python train.py --n_layer=16 --d_model=448 --n_head=7 --n_kv_head=7 --head_dim=64 --d_mlp=640 --vocab_size=8192 --activation="geglu" --norm="rmsnorm" --norm_place="peri" --norm_eps=1e-05 --positions="rope" --rope_base=100000.0 --rope_fraction=1.0 --qk_norm=false --attn_scale=0.125 --bias="none" --tie_embeddings=true --parallel_block=false --extras=["capped logits"] --init="normal" --init_std_qkv=0.0146 --init_std_o=0.00258 --init_std_up=0.0146 --init_std_down=0.00216 --optimizer="cautious_adamw" --lr=0.000406 --lr_mult_up=0.835 --beta1=0.95 --beta2=0.98 --lr_head=0.0183 --grad_clip=1.0 --warmup_steps=241 --schedule="wsd" --decay_fraction=0.918 --decay_shape="linear" --final_lr_fraction=0.0 --batch_tokens=[32768, 65536, 98304] --seq_len=1024 --doc_mask=true --train_tokens=485400000 --steps=7657 --dataset="wikipedia_en"
Each number is 128 + 32 x the weight over its row's rms, rounded and kept within 0 to 255. Layers, rows and columns count from 0. Numbers have three digits each. The size before them is the row's rms in percent of the matrix's.

# layer 5 MLP gate, 640x448, rms 0.0171, rows 439-480, columns 112-223
101:162118153113131153156128075143119136159158134199139062160082066126072161166190092198104100158037218134179098122107147139130173148121095095140133126071167121106151142063170095133090132169148181128072191122123155175107127152153150148153072162133065128076082168118043117100099116175160153166103134089131136153108151095160156116135099140093
108:083171111119116136103162126167127117078144149173126165157127141135138144143142126104079098113161154122135089073108127160162124192128150099172187130103145122184153117122145159178124085154086065116124133085120111099130097101076142141166135165158144147214154147119123202066083115126110208168092127136144153167160190159070136048121081142105
098:092117095129123094140103128097067104123137090178073172150181125115196085186120098153131132133136130142132138122101194124091113121128136113063194146127125126084064143124154116115109119161136128110160115116143129148148155080123118070121106110149124122155215084105153126091114110152132115142108181141097119097181179126114140099183139139143
101:156128079144120091156139115106169177134156124123126123099071125118164185155112135116169119144173158140047170158113133128134119174127134082140122129090139141130203104132174129119166113153083120191176141122132143138134113132192102137166179141087116180114168136167177199145148144179092159091150148134157085221147132155179113111109112145126
103:116125144136139079093087128115105098163131120076153141156132159123133128077165151210131108140128113081145073167097142124133071093155115095138142147114125112162109159090111205187140096105116142097130143131151130158130065102173119121081119124126155137135154156164146105084112101112083196103168195114122170155176170117123112178124116122114
098:146121148139142148119102186110074160119147118095110173165125172215120151132113150145140130107157111129067153101103145128153106085147103131163142058152099093175075122130199144128136179159112127158070077148166107158135204134083088188175070143116137091187141107162110089131132059097080106115095144185150130097098113132111154100141133141140
096:176098093064138220146058117085103197118126124096163175169160144117116171119111105121150107169134147117132067139129100091123155173129166157130096130122102165107192157191128081175099186134169148151128109155186120169090128075067110081113143117141127095137147140156148130051130137112136088142070194161180066079082131122131162111161164069183
096:152122068202074098092109148170107098097120128160119197173072100131146135135131114136096186079161138093104125131123156135121129113097103132130132138143126058091120168110123129083160176036097097109102141139181141135196104053144116129151200134138136138101149090137130149106060149204165167164141160155184163102174162141161156100140114141160
101:156109115167148098140071140136166136143143153158132102157110158134157077111096139119117128133129157087175109073122124084153127137126063094107170071168091084125100152148056097146142139212147097149107143145103147174040112179098121123142140116122156108100145174134166151129169135093134123092156155066124125123143186119132149122162132050112
099:145149095182127164109074096152173102137174093137133096142232139106104134120126132154156152143089165086145052082135097146140177099098101140122098140180102136122117123126171153123131164147094130168103061189144128102095140122107114121096137150142091134099084047133142136123165094156108092197112140158125145187112093134148147148122168114136
096:140180126127129099150126165140166190147170106147168069123125149110143171111168105102103119146124106103168139123112086135161119115174125080100164207110138094168073125064140163098150119134164183137149119158096169102087155074137081194076133167167110162168134187149111180115173143129084166180155179096111200129142141130185122058244125120106
095:117116101101139063099145136123105122149147137156145124150114115096207112107096134204098089168104123152127115187110194086111098146113105112152175150063135124113215138080127151117183149174120177114143141176121148125131108145160116188092126096141134155089116155108142117134100124095156124064099102097061132138133137070086121119135101133141
095:145146145067187103178117118041139099136130161113130140155079150076165110144149158128084068128132184167122143066122159139110158128098102078105166083105171161145100124134180138129106137084167129172094095109163114111136099184104124161152081090190114159129107167148159156082106131162133115063140145094155159074094091128147203127067081124154
094:087138146128168078158198159134141122110125090082131166119106084168057139087099156116141147112130096099125113178150132127134114075147105146149107120115203114111065132144126147132164142128154115079141087154152072192120130151166138097054151185170116089137142103112094114120102150151128108035135158115123145140138120097127197149198095108140
095:095153186152158130186163163092146155133147154172140129197140168132150141088116154123150150167147133110153139124132131185172127137136128059157103091138141134103085130134137134190119170134139071138157128115188114059124107158186098133139129144128157142111129172138110123139137105171113163147184075141151119145104118066107130133107174085179
104:176158067169136086145038048096076100120127079145120117193121137122120159141124062117095120148180105154179090153100172119078194117152156150209058121120142135104103145111157100147125164116188060173168093182092088121122099119119109135157072089121122123127100205099141088106111116094124192110112102120123139135122103103193058142143122092113
101:106101055100141142076145094085146122137092156132051129163182092124153149101111125122168147063084096131185058109121102104086135146153120150149092112144115085075147144145119164107119147115088172175137107109096058122131132064053177118072140145089141163122093114093147137207119157131156141128090163111147182126112150105141094144111141104184
099:168159085114123093197135170094139073161080115158087140076125122174057155127123186201122113141114131166148113136112166156127079160117144117118181106062135134038133149136129081121116167115166115198116199198122069143104189181119173099159082181134032149121154116107112119104121152110141118116127212115122123175145119102147129104129065085128
101:103153112100130134175130149109114121091232151146130142153162130177146089115103110160241170085088124075098076181105174037155087177175162171155151191138182060031124151086195123141122157109123191178103137139151088126138186152153150129181121173078122116158125156125141131130110133127157176057131110100118180124125211094135088124144106102102
100:129123174191116126176123194134133145156141135106158098165079109105125130109112209108130149161087157123138170133166081178131129103154133128118092127136075127171137119120156163060122090151117172120128133111168136125173142126165106150150126172099096091101127117107188103162150129122139081143149175107200171169109137080088160092135172152212
106:134054134185149147143121107212124090149144121118164092212135111125134116075146123108129142151133177109162173114068116127097097116208092129132135118070137108163120150175170162096115125185162194194087131109047185076139113081093129102115074149182134118150066163171132106130146150120138151129120142105131145099138149137066168149161099145156
097:131161131121161167110133162142184122109185161114103093188152121127086108117141119122165113116069037133139073119113101135127199195144114171121108114143116154138170157147126160120091152107203143118128152147130134120091130176095174156089128216049177130103125149110091129087158072139213138105136124125088104088121140088160148132159109089065
101:141192087163105129094205074108127128140184138149183141092160060114140139102131158148131106107112152183154164118104125139144126133164166140183143185145174114100157136124143092120144066167154141147137234089098091141136116147184176099114079110058097087152131134062157100068131138119176144116124182057127140141115129164120027108142185158127
099:135114140205128116146121160133094142135151142077186176189154129122115111111135134149143141124134081185168134034093087136094119070147170114085141143124209111170128112087125083153054128131157124149074054112139115141221184178169153168150138136163072164096119109124107089068146149103106074148134116109136123140061114115104160105078119178100
098:107133121112119133127163136179105150153207128129216173101200186151139164120165196071101089129104141121083176149088158091103140120119140086137142108028150143078060133104128169134066184155139134164150142118051147102060156117071114160114104201108167096165169114167074175120137108118110160114103189115145087104133085138137156153104070147127
094:098151125102100181088117129143159152124109169133165129167132139083118115158145108143139183113051137140117107150076103169103106133132044097094178126093124119104155144130110121178134103107076167136184128095191151106173146109127112102151073095123069127098192115135110182142131133144136113187131082157157097118101155140151120177074083215112
099:128151118074059115110175099152162126097091101155139176120201161090161146130141177118109130131102135096203104092107143208129080138091092163100130089125138125131157092102114084146179137148143117155126137139151112073124130105106079058090094099116148125174092126145163091119149151163137189089170119147127137144038130212079086154118169124123
103:156148111119124103186157086169127055110118145169132108153139118150105158112131215168094110165147108135135140117125102195134154140152128108140094152105125152123098129084132125104130157092211133231131151102075098094156052128128157145124158152168120094087123130139179121118114068124024111095113150119090142122104199145169141147143104121124
102:135135101136156115133121105155126122113121149142135171081133148161105200131161124134166156047134055178141124108068123168093104132163103146121201060194132103139063137171149141125147109093119176085125148132126142167177163167115157157080177146129104156157124165110139157148130131132154098132148185104196107136108153097162096097160094122130
095:118096125124138154142139080096157068179134126124166087121201090141120173162162186120124116133179182081141080125111146132148143110106158104154115122129153167143049136105107141132110144160106137120126164094141078132139062165117133082180107091103122115116099124110191153063166147112164150116154083112173132111160087153126151169155172128123
096:118145170156158111068128176120071138115156136137133137169096140120139092146127123153133175117135136118140112138179165084126114175140162082091104175142122146077093138130153150082146121104145142183143100205107155071140169120076139159106104122154114135146112109070093103135143143123138145098170130134145169145109118162112129113102153112137
101:110120217115107119166142167147141165068112110122181159140121085116140149108138119153144125180070202139130139119072071189113112096187125159143136151188124117124046134161131160092128099052100069104143128163117161180134148153042110206133136151160105159123097104116157114133161176149115104107152120129136126175108127128080118178105113166142
101:086168123187158179106145116113120141102148094104154154088107107131115154119201140133111122115148142117120068155117058116170143152147115132086118148137146087128146148162086120088152094125151110177154097113093190163151128149129117104130159154136119160111058139143129103135132104140113162138140154151129195105130162107111074152155180135121
094:106115107154138159171079122114099129083110145093121089106084169154112087173143091119092126134090149143166104129108121121128108138084060129158172115109132136138185129176121137136091192127128172104137151150112119116129150113105114087125177142167182076183129143126135175120158137125143053112116115124123192138149091187106129132113110164108
103:150086065077119117154127128137167134055174152203125170108123128153148173174087109143142118143110148114128092111136196175168105125109151074182199097105137062067138142133077102146120164123117119077157124154072121142149167139121123154154196170175044078123079132140160136128100138139126111167107123131151169163103176103093104087148199141105
107:152153146090148102130124073117123143111196136108121116110151079140167127208050131124111135169099160082124106135074123109138144142117136097139104105109117133082116140120155120153123183069156138135109151196144112085142172159150161143130193175101131117097091120106146096105169169141139170182111108087143077149118156098125106131142170142149
096:091156166132148162133171147120120162148138138125137158066145137183160167125098147126110110107140093112130160081148140152135171162097180179170128101151117094150086151181134076104152146154157124143136126059125152108167141129071134094155153154157191163130160131098125147181135107142162110085054157130147143152132112103118140123194163070134
102:138132149117136121172133123116096049167180133154084169124138080124155139116157134111173126114146118119112094136100175014108122135116115194116125136082170096129108158108169087100099157080125177135199184119073088100078118132137149072135103098102099113111136117151116208109150110139138095071085171096201073128150148091151138082140115135119
100:126162109130177101115080117168118139229114093176082080153115085132076157139197126146169097141152106097114123120114147125146051139130076123048134144158127138134138159147143192066117132144174109136131082132135174150096120084134128154112081183176099127081133197142121146153171145164135134145132126145158177110108149161140115069146122120142
099:112151164107049121114100154168067154161140130098118125188144096144129080122173166088103103122083124111049053131109096104133133113149098086049150125123126115121159142062132193120120139189093138126096153132086177141148128103107150121116147173140078110140117042138109137168092116148161134158140224102146134214131107073109141145132173093134
100:123164125134164104183168106128143113055206116170092113105132105119114101101108105146139136164106147076132116142111177144197128034160112088132125125122146115129165157113126070087148155157147134106154131107108087148111130084150114102145096129137165144101109118122116145169117068155100149101148157077184210021081081093122121161136145096139
095:112123153161106100123133109119082134154129139120088152155135117090176061132141097157119145125076160145115078154119157129117095166138155109152141134084149076149205113121143129167132190105105131098140112137102111046117076083080133124103137134083110116129125131147133181115120139085159136162082132109151101115065143129093116168159147163169
# layer 5 MLP up, 640x448, rms 0.0169, rows 439-480, columns 112-223
104:148146100111126172152112145140168101165114213069152138124093124160096125176132079093089118127104183121121137098173097148137152133081116130133153158158139073139084153082134079142089127177113093071087135093137123091115136118079061114177084146096146099170042075124116102133110171195081100102127147116174140126092099137110144127115111142104
105:154102145171123132200123153117100068152124086129141091139130149117121124114125164045117154104114156125104089148090130131132167126147100156120130118150095131151162155140147181182093101162136166118126074130147136067136165126114125094075122130213117122146163143120034102129132091191167099153108221147115126133139120183125158122135105150112
102:122133173182112047111131135137179154198128172120159167122133120110155133124068142152119162162131147181129127135173141150166171097121150145140112138121167121129185135141106175158089123165178123137132125116127129092072123092074137126164088209092162059158113110104142101174097103126200137124179126122112161097124184175154179095104121168120
100:153141134113119131117154128153157106122110156127125119111162139121154107155190176107124160125153125191108122085135117108146133157107119162176128124170123164172109165089168119073076065122143129123119087076108142121169089125139125103160138143124187079119101141123164124117134047129084110136094113181109107120097119115122158072148169089118
100:075152078135137139113145142134107175162143099117060145104067098183128142157204081195145105111146084142112098127191168107138097117170127085109137130102161125109094122172201139091160076130089097148186092144134151094080141103085103185169088083155099148153134173119144126181128121118093102070163104143131154123128150096075127177069117107139
097:154142096110112099139135155100161151170105116117110147144150065143151099169163150088140113087154098193153139149150142114139106083175083147158116132135109127147088140145092136102117111116111117142164140042151113075085121116146119146140146153094147176135099121163158110149166099209182139054177089118121127087132125077104093147105149083076
096:110124169110126136180136087091170066136132224153087175139153097103203113150082161150123155084109124174112057161120110138076134117170106176091125160144167141125151129177100106127122119156178122104140111130130122131131132131145178146114148135116138148071081129159135115093128179151151133065111090160128180140099115146154130127129155164133
099:124107195136145180140119109156033092163175125114161189163145169086161146138164120096176109134130161128102155152098152148159108170118155119113093118141130077112129097094152106097177126075124135171135172094135104175084159148106167158111160108104142138157170133121164124153159051154124137111156121143128135109180123139118177112082141125027
096:209105137184183165136108186165120131146153105174123124124000209136115121099122135121182087160139125102110130097149095125119147107088142164156135127102130125117117150103170096126147113117069145117123176073118121079048154154181144115126111178143098104094134153080065140103166104134145128175123119090146117089117154165100159196101106122102
098:139192162133120050117108141103125087070196134155151117152195119138079115109109079102152142203120145193102146137067100139090167125170084087139097150130128099148068120143131127123063139131179121145084141149096132114109150110082125181193165143127046061156124123129107134128141190079117176167124146139133122107128093109126126134112172094104
104:189150196146170128156141153134178135155133171111185139126125130081105119126160139137123109142150123113114087087113098142109101125137107198150166079104141093130089121065092164139148129102091183085144155144118131108179140149140152109136104161111120090149128108154124149154173117158090118166146103130141107152086187155125157164098120179116
102:152175134162110106144140111196152149129131176139148118129171128138160130113137109124120189095122178127160147101092143157136158117163103175169136121170163124079145099110151092080164124154117126064173088124117170097163164150098162122134139105074123166080138115110124116166072119143080206108073141106127164106103104097101103101082083149144
095:133158079135051084126115153162119112095140150119162098134140132081140120112133164115137122114126136129078159179115078202117104037098135118110170114146115128101136135130093120115109123119138178157137125065141104141148157176071140098037143157115108167146093119137133165170095122146189000166117145087182068100177165093108189080134094110166
094:106125169079120119111139161171135144114102162136113089129106133103115133124124091123094128100174096173092135114136150116112077195114078138128141134154095119135140132167126179121092133149124069055176120162158063201152123097197145172186206078033112136126080194129135088192146113118127142137117089159153119176034128188131123175108075191144
096:058126127156140136150120132188120121094060159130092109138096073123111117123130108082102178106091151167085159129100112121128203170155135175144151122128057107126082089125112106129107099136148116114111138168124164184058131118199065160121169152130111092101190101196136109127129139136116090122105084127125112086078079139129140111148194197106
107:113093188171080144141143128130156146230105081124147167086096103113161114135127151147162136103106107077123091169133093116113124082044094136191044105171176154077098097115179100092112077137105131119106105051144184124155163097150164159157123116185073097159178162147148142138097141113153151159123143115129128156120115138079150118073178160121
103:070069153105119097089145131165167166165179165135062174072139111132171159138124139128149136109104105114152148077171145135114122105108102117156115142104155136065174137187121099092085113144123111143131147094099141140094144108161129162099145161139098144072099126112224111153146113119142180097157148151118163128039098148143138140128166164113
099:109140113100121197110153077156171135106097071147088100099117110102109121150132185132171124098146127115132095123077080104118117141130184231167062122139112134154187131169172129131103153147072102147117143136155158134110124099099147114145141120097124102048105131159178151088076148078182180131084094136131147110142115145146073147146169109145
101:115118155151111093176103097150113170075136108211131115174119112152133134168165172135091076125133127106141081160111166175134111110117157093094079122080126111130144118121162093149178148205124085128156142147068146148092163162144106124069164103182150154052176125151113117110163143141103122136162142107152130098119100043117128101164122084058
100:161134120101132143164100119161162082160084123184117112122173184135153093064118161144077084139129124169122092108126086098105165102124165150091080071140053105148131130139132114140092123138204171108107081175144147132084179111159168157153107150152098098116167130089153118103058175167106110185129058117076066134115112164178115201197105170047
107:113168140146133097151062171168113147104115108132118109157157139108123100111126120115102166179157063162158158092103158133117082156142088117112147126095130139062211119142184166096126187174168085173160113158125163089117153115140180131129134141110162138194049137105187121122163138198112168128097092140145163110087156110075105136184216081137
094:151086111152172218164091135116129127086133143206197066145162050141085134137105110133121132067095145165098139122150121096090076150075143141116117129152130117091173116125128090114100173172141162097135114135094168164140131132134187113145158134085137125088088033046136161134123158152136160103106180091078100139220128126160122137132107091083
106:179182114109116130089122110152086167114179193141155111182191144115130168147141133075119101073096161114138139149084066120136165142164103160144127103146170157162117101184154164136175105111125158127076104111132145139174149140179166143143134153091139082136109119113100137137139157182162116165084154053125117184129124182108151112108091128102
094:175198065136151103160127175201154121098133121136119126106146096098158178129185114131116169132124121135069087114089091127159116163147123128100192031176125096132075149070124059155128123139123067167136126120085124154122163148182161154066147123124145074157109166221144155172133068132126142132075093088171141136072121152090085167142190081118
106:147105136110140129127118152183110125158157137108170141160115163116100141118127117138068085143090096128121128133153039172095175162132113128126084172094179082146140145124094129142172121117102130105099100143124143161053162133091089168086111104121124175102141134127082112115136104142162092145100095142157138133130139173152117154095127179166
095:135123090128177137117139071110112146123095084130180138071169052100200144149089119102144170158118170139095126088124132134131100134140169127120134167144083115083120124073175152116096116099105180149160154105096097091122107156124134103136044138114093141083155099152086159165113118084139148217066084119133144161156126170162144193129098197181
100:117147147173073132178073096119167018161113087145080133130085080110114154099122159151128148114132108072154132134187108064123133153121161151108115103141163172146100098153183173150146118123098135150051084168131199116134134117058110121138164156144152089169159164167145094178091134114148065099144156093120087173171139132112141151114143183140
106:183115131120116089132184120151156143110165142132088070126105101141097172186062136143148163163145152144118073137086090158141163112158132107099181121156124157147072132057122134102147135125160145141140151098106137086211161129075137146188162137116088112114099144130155085095122095195121060143161118160142156149150173054132120097130126115109
101:146109151178144103139075112121158125095146105084123125087117112174136151136125130154136172116112110170123080155113175111126166176128174134154092097154190174166107125115099135159141042126129179066085110139120123166167172136109146113075082178086087133105121185145208090093141073157152066097149148160137108236125144112148147143161089136094
096:097214149189089096134070093128089114110160117127072151097100124120118077066119150086093139150115094186173137188089121153168037126099144168088047132105143134145075170149192075134178122161158127101145146175090123073108143150111127115170143116148083073115192127134148146133129103126066179131109156152135162097129125100134165124134097166078
096:141160103115148117114086109079132125088135147153152092134130127138189100128101113114129150141134130159074061126179175124095109054134158166121103131095145125179177118127125176075120167145161080104153140122133102072172152105080144141180073127052115089078147160192186096100174115135147136109082094108147150139147128108174141139173101110106
102:121123102113098113108094100113104157104092080128111141128094138143144170165115122128110192179109097134182120098118141056097097196119170124105095131075112116080138116101123197126148123107116118163125124191114140081113146067146106133114082143139121129109158199159110178131117123076098122104180161098135145119118163091171103123111123101108
105:159148158108124118139144164138097119128105183123125060150108088167143122128069142142145098120176099206147142165136089097133110108152114106108162073138095128094152143105142127080141096132099111141043164145120080115091116100142145161109143148134166063136161096120132120099093152073120213150150110086067119168179086146160104141097042117100
098:104147097119138180119087171088112150076119141181150196190136115078143140085124141088149097096140128110130034071114108138112108159130128124145131142129154100095116144135120104137126134142201105141108107191115090125192123121110133107114135142061176108029151102139115102215133127084139130082135137109142060104150147124107133153140188087134
102:156121112148148132110143129115057118083104113121088165123147204140127126138159093098098123136124162130196140126147087158153164059137205111146079134065142111133135112098154155173209086101090146128182168119106217104121116153141136077069167087127151147142162156184166099133124142109125136083181134134133061104147132072110183139107024116167
100:182129134161167099134226080109126085148188183118132120086138132107148111096088151152113113180119195149210103090144115133117131147151147146111134118129147120134102160101131125123063145173147133094108155127115074150126117109169092119154180130121079108108173105101195183113074147129121156084185091102150091124114159097126081169148140097150
093:144125083141113082126112123163129114119135109137103147135121072127181137122060152106133148137104191179102132173162128137151169111091138081153145119123096150123136133102160095125156157116117124118137110127167153084096125126064155112165115108100119136086144190053040146111136129066110124157117080088171134131114131103063092114141106170113
103:117088106065117068097141151094194129133107162102082128112076135156188065136177121120074136184151100149076132139149158126087099109079110197131137116121130120185139127094144175109090161088096138108147120114117164156128144111097112139156124083146084085201083109149167155138140103088115118157099118167105140159141160180116152144151107169177
099:103106137120109083097148048125192066147078106158078181131094106100101208107108121119176091110154129118081158091128097137146113157121123200126144115092102130139108160178128148112129117125191076145176167130140133102094098100165080112112160204080063128049152118124130217135062126130092101155100097144143141119065119158148090107087134127163
101:134117127131117128109155054130093154107133149117147138134087142056150098114057090044168151105113107109146171104138102104103165117153119145092128143119089164140137169158118105188152170116172151122133065162152156101081180120046156100144150119097101079120169123081180105146130165109144091120150171084106176133145119086151109111063107070127
097:102117109183154114107132105134129057112100130088135136091098089117108068128155211166162117116180120190099135094126170129109184144108089116106107178086094081121131142129138059192086030188200115083124079138141106116126132120126165172107083084123085114163098137104174131131102076129098087110127133153102174128107143122214135138132103130100
098:116147162146087169093126107095139101067112065173103145104098119088125166141093107103107091075127102073136095106132157112157100104096096108087100123171102127140111104134115153176112123151121131166172142127084119138111118103151123211094130104076071128081069153176096119171098177126125138093077163142121148133109118109170074091084149145088
# layer 5 MLP down (transposed), 640x448, rms 0.0192, rows 439-479, columns 112-223
104:103135100156169145140186130177172086193135137138122162169147116133070167140142140172078150147162099163148187076145189113110120190148119107146173163126185086117054143123111090185182109107083131081131104092168109149128143140136133105100070143166189102174096116132123076145157129121160104082120140157123187111079102174146124173205165129130
106:143121161143102099183082126122091081139150073145156128112166106110147125149110087123162192145147152139152125120140100098063123081114175124116099125143076137098133087170099137197147128110111137103149170139111041146109119107167134121077128166057124117142139154110106176138129058143169141097106142129163168170157117175108168185128135148130
104:158106107115121098035140079116109118126121125114122170078079137141057108134156087207131112175152132154108107097134182101132162168156144139156152094081167134158126215000142177096165142084105122108131101149085133255145102152106119139165099113139110167119096129101135160184128136114130123132109137120156076104157091085121140134135113134099
098:129168119109092148156137112150197196126150151116203160092113091117107125118139181054116072121068063116132114151103102151113113136159130130087092153128097119136153137100208087196045127119173149138131188163145185160111148098118105177127158109127111113097098090155157114162119164130134127139147186175141096129178092180141161066142112138081
102:170084105102137126055097129108115124145098114039105111156110065149120149186120157146113114145199105121093138160154139143139129148134184092135147119103165121129163138104166129147109207100123114111136120139134095255099122113122108134093145126087096112123152096126160180125122119114121051105140106184113077194133097141144129106125125144121
098:150180105094146122168104059139104122133127129137169086064115137110040088126128136075188173172082120153164122160176117112099057104103161146159132097128134118116137117143116109114084136128089103137118108131163143112183127135161178075162071140160148115108127064192155108112108158104181117129111071107103118104127149183050065168077225176107
100:150144148082115202103071104084122109095151126151100129166135121120136120114081113123145153106081132105190065119137157118158121167081149157166106127179121088077108151164099077162060102061100130136149134118100117247033094098136113122092157095066100188124150084135154072166114096080103133125116101092156111105171155138106113151079134136154
098:121089120072116102086154130085125095124077050191112180148102176178121207146162165197117162132143109216073117115137139133166099188060091087150115128098123176088142147117080140195153162092087119166141080068106141114149114097085104133079079127110078088147088124139151090096162152175148107096163099121157073164105120155108116126058083142124
099:053139161129121178055084136133142095120130129084130142108079098144153110151112125130144064144130154116139144091091095101165162068151123155133132108105119111144161120203077097125121155144107101165068156187173100188132127166092112132167113113168062173116148089102137170103134038150078145135106150108130108114121139076079163052136184097103
099:127122154133118154184100099136155124087112176179117093151152106192115107172153127135071149176141156144131129121179161146151110111170097140207090142119133139176129143109141166139125151162079162146132167174143126060065094139146159073101155144133064115108121184089116142110113141127166169102144101102174128148180158129137106108097160125159
107:164130158115109138025188147174131115099137166067195132097147117097099155159172106070124156131117155176137167114137176123122136134102137137119137136118092144097165034150120154110174115139132123106150115119184084085154120119126158092150074131116119138170107105128114158129099133178146170149090105100165082117138181100102113114075196155119
101:137102156151137146138127133141124104135138180144076190070167113122099125114085097107143160109162107144122148097118117113157094105110138158079158179102133132180129175071140201147152147173166094187157129131108117081099160125171148140172127155146141143103116155145158159095179135164127096046157130091136136169084170103088082157136136109144
095:161088158157167119170109145069138193153105102111100136130162091126121146154115087176076095185133098121119125164155179120090134125181099088126114149082183176084120111240132119084107106169096146132036115112113138201144114132153161121148163104095146121116112142097131153092149098120137182069141115136084182151058118137097147111127129112131
098:168141117139203143096086132145116203134126164126116124133147112134111131114117141113136096133167112044111101164170125120123099100129111139076139157141103136137104241075141120139106079112139091113110140128129140201116164134181137137128011109092085126121132086124092047141076097106139162157139099145146118113133171108164132145162160132148
097:130135119173153141168113111095065121126099161093073177108170196140125145138104114084139108095091116157152141178115150140100166054091129158139072209134122158151095144172104157124160135126162133124169117120167100062155230150138090122112094123109133155103133126135073143143174099128133144124083146057105173124113158109072165164121110153131
098:107148146163055099145128138092091126197136124179133116124070131120112104161126178131172116113151077126072062110097109150144147109106140099218119101120135145073075000057130155112173131126070112086102142097109204033114153135100164133106186158167163159134136158124101153138103117143147155128160187121131118118165150142096118098126134107124
106:080181094066075128142158103082154096135130173122083103126152127167120166131175136115112151168070070111214097170170116120153070119125125092136109126111118118109104154139095066109078106173144141177106136174077160057112166157151141118111094149119118147110129116120127130093140098078125078152145121163137092087129096093121125089135140133105
102:132125167113093119098127108136133117157118152136156117080140132094110124130175166103093138145120109054160199146109147090116119069082136152150128112136139117049123194094118147169103102126180133153147139151106154237104143189156094124112159156138071117045172132148145061128156143120116161141143107137074143149127092120170133160130119130114
099:102179141107077147106145199166166107133113122107085141094137135152159111147123188139126137110086117134149105155107156145125101112158092129117137175083128082147167207131153158139149131233169098157104142189143116151118148119121145099055176143138172103112181148171097154128186128065180132087085072110152145114153132032139100083145156073128
103:139133117107157128154157097086156114159103144151091100089192135166089103117144137155103126146095181111137154136180130128135130176105115139166167113120162158163130147175074150092160098102188082115148099120175166007125108146130109134152177116117114155113147128141094142093179170116111149151050174134084140108103097122146153129159138137089
098:124120083123135123180159151135152159129067114162089133183143129166088063127162177154081137161179091164140160106123124140110055107131131212111146069120095149117152205034134153154129182144162149183127131154104107070152120152156150139105115153119142085187104154121113107149103104187135159150115113162119089088107127118084168189141157147147
094:096094104155141148074141114133141124047125091076159102142131133112126145141088143141100168121157158135166147095139178136109119150122128146150098160115160098115133142108098127149108132134166134115157187136125108218153116118167121141163185160089088126120091068123132121095093072147194076142096134126086156156169142093135100080175043147104
106:125120151122152147246147155160153140121170142174108121137211131071090119119120127119149127122155184130161129069146121134178058160174148135173161120164165178141093126139124151111121169147114160138148099102089130000102081191120169094191097134131110093126125113123160110138128129164100111194134115059128145111153150123140121132145147118123
097:132159144163114139080204152117087093103124122160137104075135175083177141068094223145141170127169121134125102120142126168160147179087151108100095105105142175145107145103070105150173170098144114142158145116187079103134101140150155151144122074088057114145065157066143170121126154118129158145143095147051101108111129126152131121144124138127
100:110089147140129089158105085129134038111160149100109108124101106143163136136092144139120163127121072114157147134154070142097084118076184165097123066151157165126197093128126119138128162117114070125093094132099100069106135176087176155206124124120160150070102143120180137095102110087187117099126173044112134164137114146184091197080125091192
089:107111091127087126131102156110154093123118149082153143104122135143143121139158147117147127166124083192156194144149087136163142107108120155112127164066149163123133187210073136114093100094114121085126086136143190194113136148113118116150161146117141161159142087151134094095201158128119111061118101106100098093130138113120086086131170119134
102:106137112159150116116148088171137197158161125084121145158114122101123180090142129083134106148164136142135154075101103162083123198164077108157112131158080164110086145166158138094135143073108150093124122102176110219106102108125154166158090129138126134121121157128164091133110096097116136144180121088146114096135122106110132138166183139129
098:200090137137082122106101121150160168144154088107118078125150085175124093137085120115171222137181125104094129121110074170164140181125159119122076116114169143201164163148114057134061159168183140110076162142138126246102130083139121147182156084109116177135123129137146114111114117162115145147067150077143149131135167122161161098080100084041
098:133081184115158089134073136196125136138132119135109144149131091078190064085109161163147143058128155129127144146128070137192184074079150122100122140163165165150180132153086147197131114103143166069149145145120105127140108185108143076180124087115127101119129143104109111134137084143144102127067094186084149158110186143146151097109084136122
094:151140129132174086120100127167179138185115157126161175164151115117076148094118117121110098110140128062124117156146178139170124124186130095204113132084085169140130118071150113208115096102080157092162155117140127047132118133139139114139123165095143141166112126118168122131113168147115131164123102162183130130118112102116167137202128149127
102:110120137112114097150147168159113129189077113154105124112115134175094154143149164123117103178170132064137103159159132163124126143134114155183105116151132106130075156043144007157103121093168109110086172130141130000089085145128036100124141101107132203095122120091057155080147104117150078151120102132055155141104138147085149129104155151129
100:136131149140118176130133079120098189118149192139157159163068140129118088106165154159107092152148156150120114134099092107142156095084094114081139146112131088093135135043105102149131176090130107149107167101138099040129131138199086187121146110176205092138112091147128130144154154129124132154149134143119149130110159086164138117147092180095
100:116142091180144148185155044129101137139146172195184089107081145167082149143092124110156095114163101147094100107116139157157119161121117161102140174147108132087113112056134199128059145117144133140157148140142107067182180146141165098059149116141155081136140094145106169172141136122135142118044095087163159099209164142112143121131133159187
099:183148114137098130148097098155104136127078121157078152145130113164093128096166096173128125142108121122102141113129075161138123114129097043129200143170134161144191093058133146157081127161164151065135134114125177000078143104106116136094129185098134116117153097147097140110167124103152168111167100134101160202128117186075131137090163118096
105:181112146095103089068130164088137158163110115131165119078120119114142091187214119075182080137092143109111145143071145099091079120172127114117107153122106102126103142153143101157077112139094156160149174150136160197139156088128057162156162116156126114184108101130102111155078107146132129110148153106119106104183083094178125118127085107123
101:091161172104096101172100135128120119131158147117149137105168140123086181143157146144158184139080138098131086154095140146128080164063149168106103113138104151124114164132147159096155146152095164142134133140165093092152111124131146126174164077126108097084085147110158152119135121166117115142157093151136151072201106121081093141157127150119
092:111121122162127139255120133105103144187121133170096109118142134107106145137189149128146156140112113094122175135105172145112095152123137136109094149133087111161143165255112137123058087119138175115140127131106118129132160119161126125156196144114133131146145114185121140235141113151137099115130140186153220121124092116154133115140110064157
103:152100178084156144176119111078101146095120152078108162145155146159198128160118113135091129153183129105095122081134148117153163161107167201101148130137129133127105171180164165173102110120158110110106142109183133193143134117184074173151132109149093091131157189092183106099174123112098097179068109095115166126125088157192185139161112161162
100:134096115161137110163147118112099062177127134139063144138085153168108135178072131131116120167130161115135133102135144120090111126093104133139118143099105141103090115136097144160155117152057130148147127139157132253118108136062138124104137142111114158150151121116086152103085139104109059109128140102167137183137144125166113120137158092140
102:100163122118131168124136132087137156143144109158117126112116114139167117186076150099159112159129124126068171124144120170160146139120124136164165107191126167138149093105152168105145120161115104109064040103135184111137140169062136045138134123107146145171179140149159115205165187160149167132152177062167145153073182148107086108064123111141
097:099134141141164120067129151119099134159115111096113113073137115152111074125144146138122096127216103151091114131127143077096171130064118158115142132115120123176088102164189103083105092099155084126126101110099082129130119167140129124085092127111122085106102194112137133119168117190096111171168148096123191108152140158120092145173163119131